Weights of a small transformer language model.
Size: width 256, 8 heads of 32 (4 for keys and values), MLP 832 SwiGLU.
Training: a variant of Muon for these matrices, 195M tokens, 11011 steps.
Each number is 500 + 25 x the weight over its row's rms, rounded and kept within 0 to 999. Layers, rows and columns count from 0. Numbers have three digits each. The size before them is the row's rms in percent of the matrix's.

# layer 5 MLP down, 256x832, rms 0.0479, rows 0-99, columns 320-383
101:512525531544542527490488463497549470475497448518509480514520472546491506501501476511494496516458502493479488476482514468482457492497562465514504483476516499530490491502497503524493464493524525
098:523549523556530561532492469518479487479483504461499500496512513477527468502504505480490511533536469509477528497511515466518480486511467524519441511504500511486480512510489493497491462532520510
101:501510491520504492505507508485436500484527478500514512457499468471504497510499510484438480520467465540535468491469512492439473516495475490574487499460474497509487495498490481465510459493480546
098:485528463492515487508508554495534485519467483513501541488514489499519455497457507515523492536482525494496478498511477469487488524480463481536505501493504524478514532528490494482498544460533532
102:481544501497515485470537538476503499566489508495476464500492498514514496485443505524463497500490602523486484480500493447481557501472518508493505516488525493469482503500472499488502525510489512
094:473500507509476500528471492511472548508501482498496489466516520489492448485500487465475502542460524546501511489472515485541462451481493513510468504520495516510480500508490494493481547473509539
096:567541502463513527486471499452463500538524486513522499485481498543512472497466517490506471517525493506499505461503486499539486564505512520474444487521543509508511508503488535495503493514527482
097:466469482474498502482481510500481487488499544533457500481498485533494504499469483511414468476487524505529527475487527477500531450476512484528496436505506511482564533566501489505481490501530527
097:521484483516539496510528469490539520517507493519519518509523509508479501478494523458490479511525501511480487528493475531454532474516469460502474455484506489460549508514483455597540519485448468
095:499494515511487525487483526458482492527481500495492497506510477494467477471468465500492522528527529547486507494474567498500495510481526514518545485449517497473483533516525471451495503502509528
097:549508499503493514493515467499531486527494533509510510508506522495578470543511458513524488430483518494514527493485475491538486534543521525472443538501546520534470501438533530526467497501539498
098:500456520513461504493502504505506495445528488488483512541490508518536502504494518514502533498520476484494479500494529506476513510524514503520448482518526492478484559514478515496490507507488539
095:517495502488531502580514483523492525493458520520512532411533496502529473435560519509475506545506482498508478512497498491529509488521492499460514531491515510532462543513536500539448505498453494
100:492472481521523509453550464497485513463555489517515527490464503512524532549467524504448539491493451460487510499530495533463494470533524493525548526518517504494581465468464536533490489528467517
096:484492502493467486528478480505478493470491490566472527496497511484534517516506498492496526463473480462488457527505543484470494500524517498474494569497446483563497476511508480499525486543519490
094:480513508452521460520508514509516467468475489494503459481544473486502477506519465487452508488481509503456485497507465517472487483523457491535486483510511476450494503473482511474513475506525535
099:501498502525494490508505500515484504512513447528520534466484466462489525500509520480566493469439518497484491505475483497448544462511515516476510492543510479520508477483470480474516527487541488
102:527514480502482492482474469518495498513474467499488525482487424503512493504495490429514495502517496520516502476549464447531496543488508516545530438509498566505477503528503497471532477520511449
101:523520526498514480481460482513467513476469520489526502515531476488524513497481493481508518472461471485488497508500502499476538499513487512510516512478489488485498508500544464518501491498496517
098:489496494545509502476505500506520509490526516478499472542517468462509521510505492497462480514467553495450494515502512500454560487483503498509471546522547493533567495486472480460526495542507494
108:490453514507494493502478470481516500498542480528499520511506506502482497546492457469498510486495537510472540504503463495480507523508492515488529478469500485509454515509502487518524509504537540
096:543436540523531481466465479502531494542480483500490527501543581504563543451486531465478506474465549496522490477487491492488501446550488486483495482500469515536482446491458528509480484486462497
101:525488482508563494502484540486481480508493535491495519495526487534552493464463533496496496502484497533516543495506503486483533433523454545507497513522540541522446465494492491495498488519478518
103:544475496491484458453491516436432485486489425507463498507504531479471499500486541457433513500484513509475489554499455531515501508516477493523498479504508467541508463505477487509534465497482530
097:504501541533482487492527498501526527491520470483475493511512443520523477554568486441485474496521486498506500512474525529520487501472525498480485506466531458476528536475507528491492524487474520
091:433478503495534502474482517489543471490493493499515487503491539479503531489491474479514475459515507451522467501505522495463516515491517508512504534507477491481496510502507506490535507520476484
102:504510468509498517508479500505460521503490519522499461537474515504482560463490508425449502495500503490506521547504499457480514485482477487465501466551527469485494444490520492537497486481540485
099:561528509474502550481455475541519476494522523486556523495499511528484499469480470490487516537461468526504522490528436497478548521494510502522503524528477509528495461492506520517526479496512488
094:524467501492469512512466531500450507465529501492522480490496550475536503483516472504488475519499511503512463479508551486493506482487520492519467483537499524488493500496467526504454486498525538
093:494512533509526500482483508507474519472498519457510487525487482501517472520488508517501488502423505467454493488504493504492526486509495517510549496539510454488468458478502549516463483479520498
096:499481490453502455522533501480504516523527479512505555517514512518522492487503484497523529486504519526534511516479495489530486471485489466546551478510521515500484465525498505507488527517454515
098:508467538503500498461485541515564518472475512478526526479542462533500493535512493519498531471480484502461490486492472449515467497481498484508465549492497512479522508498493510512469514505519490
093:474512520475493483515486536508489451499464514464500502518494478475486513494506462507517532493466473487501497429547475549480505524468510525508499477492491448477491516512518457461565512513494489
103:501457526501516486448492541553464472451501476482524508488484530466523500540501487467510495463491515496526503501498472514476482516514453439476507509501513499472524516507478549466545509491504518
103:529488478481500509498451489501542500476497512496479513558511533463459446503508493491503482474494494523554498467471478484481460484514505539515502528496457494490480480510510470479513475496460542
097:504488509458496490482481537484548475509548477526577543498512515484489508519522483456501477493523521458479491524492491508493501465506497507485477539494491485485499487472515497478513468564528477
108:480473506511500489517487486515469483508473499475468526510482493498476519496497480500474484480521470489485500514496525500515544490532507512524490482505510481546455502473497548478479481521482506
100:503463487445506567499558517503471506462523471516488527505495521475483437472494517449523539467510503478493545479511476512492464501464480511468454544470478483501505523499470535532478488507513502
098:513556509523497543498523523514488506526549498547504513500519509489478544522500509492539489524496483464485531487469529551545507486474489472506454459507468510482519529495464508503534429494503513
098:516493500569522511486531483459511487527485478467489491546520438505508487471496497538521469476514501514516489489469537454463506494481505505498491474505493506483476475480510545505505512470493542
090:507496459521554477489585491539474513525502507458506483502509506544473512480447514446495529501524475458483477515472496517564507497487478500495492481486520472473496499491512532517513506516548476
099:492478454529584495496516529527547485468503476492537504511495510484492484516528469465468507520496523479468493468498466475456488486535532457474549493554513521458512512471498475490528510521487480
105:510476472492488511488511540452504486503512476534512504502537505484542503487490481509491492496494526493515487512527467469514520474513514520504489460521495514487522514526491494523517476483523503
093:496552502483525490504460457534513465541505493527530459508475531492515510506506484516490547502482522508502492445508511521520543490507467510504494484474518520494510532489494538459501531479489521
098:516531519505488505507525534460452484510546501504521481485547520489524423537482490519509468545463490529485453498509513503559485511486467479504510549456475479508492489487503463487527494507481503
095:481510452496472513478487496482517498494548476468500499515470467520508475457423478527479505489523526518504486528507521501559511490492524502489496492537497542530495484501513490491516490537478451
096:535482490514529529497443478490542506505516513537504513490458499526489492514520503507484531507549497487544505525500472602515536506477451469531519533476483491487478505488496511531477508533528512
114:505529513540472486489499467500514525474463499480473463527511510505512478534561462506506460497509505507470460497514513512507497511515511509505531504476477522514497516488484561477510505496482528
108:474489502483539418535493486504523480471486500522541526510519519497502532456498510475544508527494481471482542495548516474459494530474483461472520464492503461501519462480436476527437489461478446
096:490492493541507481488539499513500499467484530497456514515528535495497535466481523540488498506528533472515512512502481487432450475482492488502511470460495520490484497507468516505484511510534499
098:450493492461503505512531500515502464486512497479527496485560487511521508504508431536499557499516537528487498515447501462505464537494512474520491491506538524522497501529501493490544499486521537
098:477491527510480501538526492502529543505477460531521487514486570477477484519522488535484516476531468494508510452518534504442506527468480514485514502430489492484505464463473501525519469492505521
106:505506455540512454481481539485522524484534536456488509527499501467492557513528470506443503486479528526471538554521502492525491541476466488500466483532540517478511460526521498504488494498463427
101:529471457515531510480504491526522525469477488494495527513464466481508491516552508494492473530457528483493574479497479473518506521492515520500494528480461521510511511509531477496483541518472519
101:473511494512566461481478508468449510491513484501523481537481508492460504500503505486512488485529475469502493501499515537490481501492482480478537521474516517470516440447503555496501497514494545
102:537512508514504532559473526526481449522542504537523488488525519502542512493506501487520504526521486462524500535537504478495517451495493507533502493490456465532521485506510456524473493505515533
098:485490496504482489510450475509496518476508442485495501532483552494481483486459495553520493532513504507492535537521497514477487517509498496500493492474483506507512496484440473466475464479476569
104:464473467496458463486494492465482505492522496496475528484461503502490518493451479506518504509505502496516464517516506516523522514506519521503503477488512472535488544495552507520517497480465553
094:488510502505527517505517486504507522529508488500477565463528441529494470484520482517487491473507516473525512504539510476498492458513507413515538484505500471482461490511501473498514509506477463
101:525490477495499455459478466527448506505458451440484474529454510478455507517490503519482472472477530516520476492516502539510514451498513485501511517459498497465504493468461510494522485492467498
106:505490508467491505553479546484548502491519519480511508475467495482529523491478477503487458519512503501464502511482482499518526525478480497472581508499475504519530516494507490510520529505494463
101:494487515449474501515479524496479563542474487525455527504505535489526478498493481496466520511484474506494556498508531474515468515518504492465521475508468500522505471488513509452468541471495525
099:544551532490513519500516507502510504501528526483514476497545476500499492490513505497526511552471511505475473513492488520496489509491491507512536489500492477497511476470496520459564493518496495
100:497518530515499512527472515466460484454531524525515512490472502463527523542462497507476501498510488500508493467491498495443503504513535518482474518440527532530528494506488519522507462529507550
092:464519489442490480535499532470482515488516492474541478514533497484492487481484498498554514492522507477468508510483494531495500504515510527489521468485519513469431493478559494519540507497504485
103:484534471507509478541486451476529502476504506521514478538532485531527524478457493507526528509510512511496528468520476544463508483520521520546468498536480499494513462478471495538552478505524519
096:483489510502492499485499527486509478504476487486469499486483466536503431499502547523488468507489499518570514505527505471499463475497539522494490477499519507484515521527467515494529526456502482
103:475480526512505470500470518494457479485473502510491471535492589469489535497513534501483526487480483485467502522474483503525477482513542511473477524525489477512460480490551507516523484487530487
102:504480557496485455485515502547520502520496529483459510483474496471516493502498499467476505500485500468499482492509456484494504474484486512472543505496536471472520484521534496506463469516525497
097:518486520537486505451531500509521488462500530535485475500512504463508488472472512502538498529459484499524483496514470500510511527431516483477503519538485512464487540500507490496494511514518586
099:486514495563519489543480571494497536500472479490496456487477537505473479520533488504500524501461503509482524557513473508493494523441473498485535520472526487519521485499504511504518492510504538
099:496506530488459482495471487490479460463489481511561496458481468536470482510514450518452501547524510483487476516493516495496524480536492523497557506490492505510486490512536497535507519508526527
098:492503523496480529561523511494480492461535501487491503481508494525527488502549495496478489482514528500517491489537459514490497516461486521483505491527497492462487480498477518473490513508463488
107:464512490484527522511521524482516510550483499511541465489506493501515522499524476464532484493488526501517504509498511494523527502518519487472481523493485526490489449515504479499504478495469511
093:542478540522477516545513492464515509514448509548497502507524535512516496519496504498520539529487483533551495490516486532506550518564471522466521488468496477523540460503505511511485494527492484
093:512539480512494487539493509463512507460509471512537485522522527490426501502515505466469493511498548493505457568474510501474516534498560482495502516501443500506505487529530445457442469464431481
102:527500504536501479493489527513467544509489502484436458518498514459509511499501496464461490471502474521546496482521465511547531527521508481482476464506455510503439501493496457544467534496490497
099:475512473481475525457535445473468509487519498527496481503522498529454485513521489514493498498484471478479452460506506495511487472452455532502506537502468475499459530499547494493509520487466494
094:493483446519489519516488557467519472528512479482494486454546474521549524474483529484490505517494499511470505480491523487511481479503515483504452518515508517499470503494496526509490462489493543
100:518460474478512512516492465480484446462517451501484479501475502525512495517516507515495551457465539488514535557492488516527508492516532495485470498500514497513479498467505515483485504539502490
099:456485473486459486495460472567493537509555492498538508541471501489505481541472521519488503486493486554476521505496488528493536502505505536501534497506461478439495538492491482496451483509490508
094:501473528524520536532517495480510497512506461510506503521472531521503502481496481508538459511521472494494520493489451524494510504523508518476514482500522415490504486474487512516489493502527517
097:534516505528492444542473515507507493536485497499516471508521478511514532453512483522577496484499482494472507519513478502505469506501477526525514483486503490488522523501509512487501555517431537
099:516512524565523470506448520487470532503532484448492472527529529510468505529492512535483514479490493492477457458472475463493500513510532502491505479499504527465482496492480544527552492533504462
099:485484497484491488482533503489460530495570486553474472495492502529460504469496513461508540520484533473457503538506528484509509482519533499477514475537442494515506476539506529502527487499516495
096:506445483456489435502461525486503531480481521484506500508508487480511491487508546439535486533468479481529476492489513479490446500518522469516555523517459474475492487524494481509474489517489515
098:475500428477504511523509543513482527513480505516489496534486520521498499469509498479465507474531468560548519501473477509556482491527489481514501530446463478505529545471448511486462521466513504
099:533510483486504495495491508499496498497566522543496482516537514509468475502499492502486478501560473468488480502462489496533494495527502497461491518511510435517484502530493528530520448508537542
098:481514482514475502486510527548484494535477507527526484518514486495523525482497524470487505509493506520515537494479531533520481520526506471475489502510481534493523542537502517526468476496532502
101:524508500519520514523494487521521455466484502533503539528473488508508506413490462511487500506468509475446518465501494530487519474493484432495462488471503572443497481543460490536529521490528575
108:537489521550484528543468526504510486467473504503459531491502489468491506510538527522488541546530500488497483495505481494493499494493486516490499524496491528478534491510455546488547493470509477
100:468471531502497505511491537502489484484549518539492511529493514518515537526540527466541514472492491486486453566525495515490481498454523484528509513499475488511471503462500485517506476512481511
109:541531504589445499476501492517480469458500522480495494518469538501526481504475488477446487502510514484527501502475473479502476492474514531469474516519518498478523506509483501519490501498490526
106:511518455466515552493507469486490473506516511505515528512506464544489550447513497507505544527528498474509530519504485510468498502459515538519510521530514478501506532473502506489502536506477485
100:498497510516464531525499514484525493465497515512497500540505535509494530491500515478507520487500490512482535482535538478492524469463549514533481508517450497517484537491516545499552486497489493
104:475498545489482486531518535546506500486495538479522490505458488490482475499492485558512512520528504496505488488496503497493558507499518465502551480548488540501478550492491486495449468532492469
101:501546490506510522495448507538508486502509519529512458473534501477506477472485494488517522455517508493496488519498517542510475503472544559525449476455519483487477512509532514510483471511447511
097:487494501530502499465545480497506509465529472490516537537506467512475512441481493495504490488482493505532531468452506528488509471521488485522501518509452500457483503489504500481474546507548503
103:480496474519484484530483491507561499477490522526529479495460487537503513490536494518538559476520498532521548497510498468458467448495494530489465499513473487505441497483481519508472545466514507
098:530485462471510509519491515518506490479514501502493495501532497476530479548484513455548530508511506505495481496493508540507523507472494504484547523506480465467494551505493531503517488504503488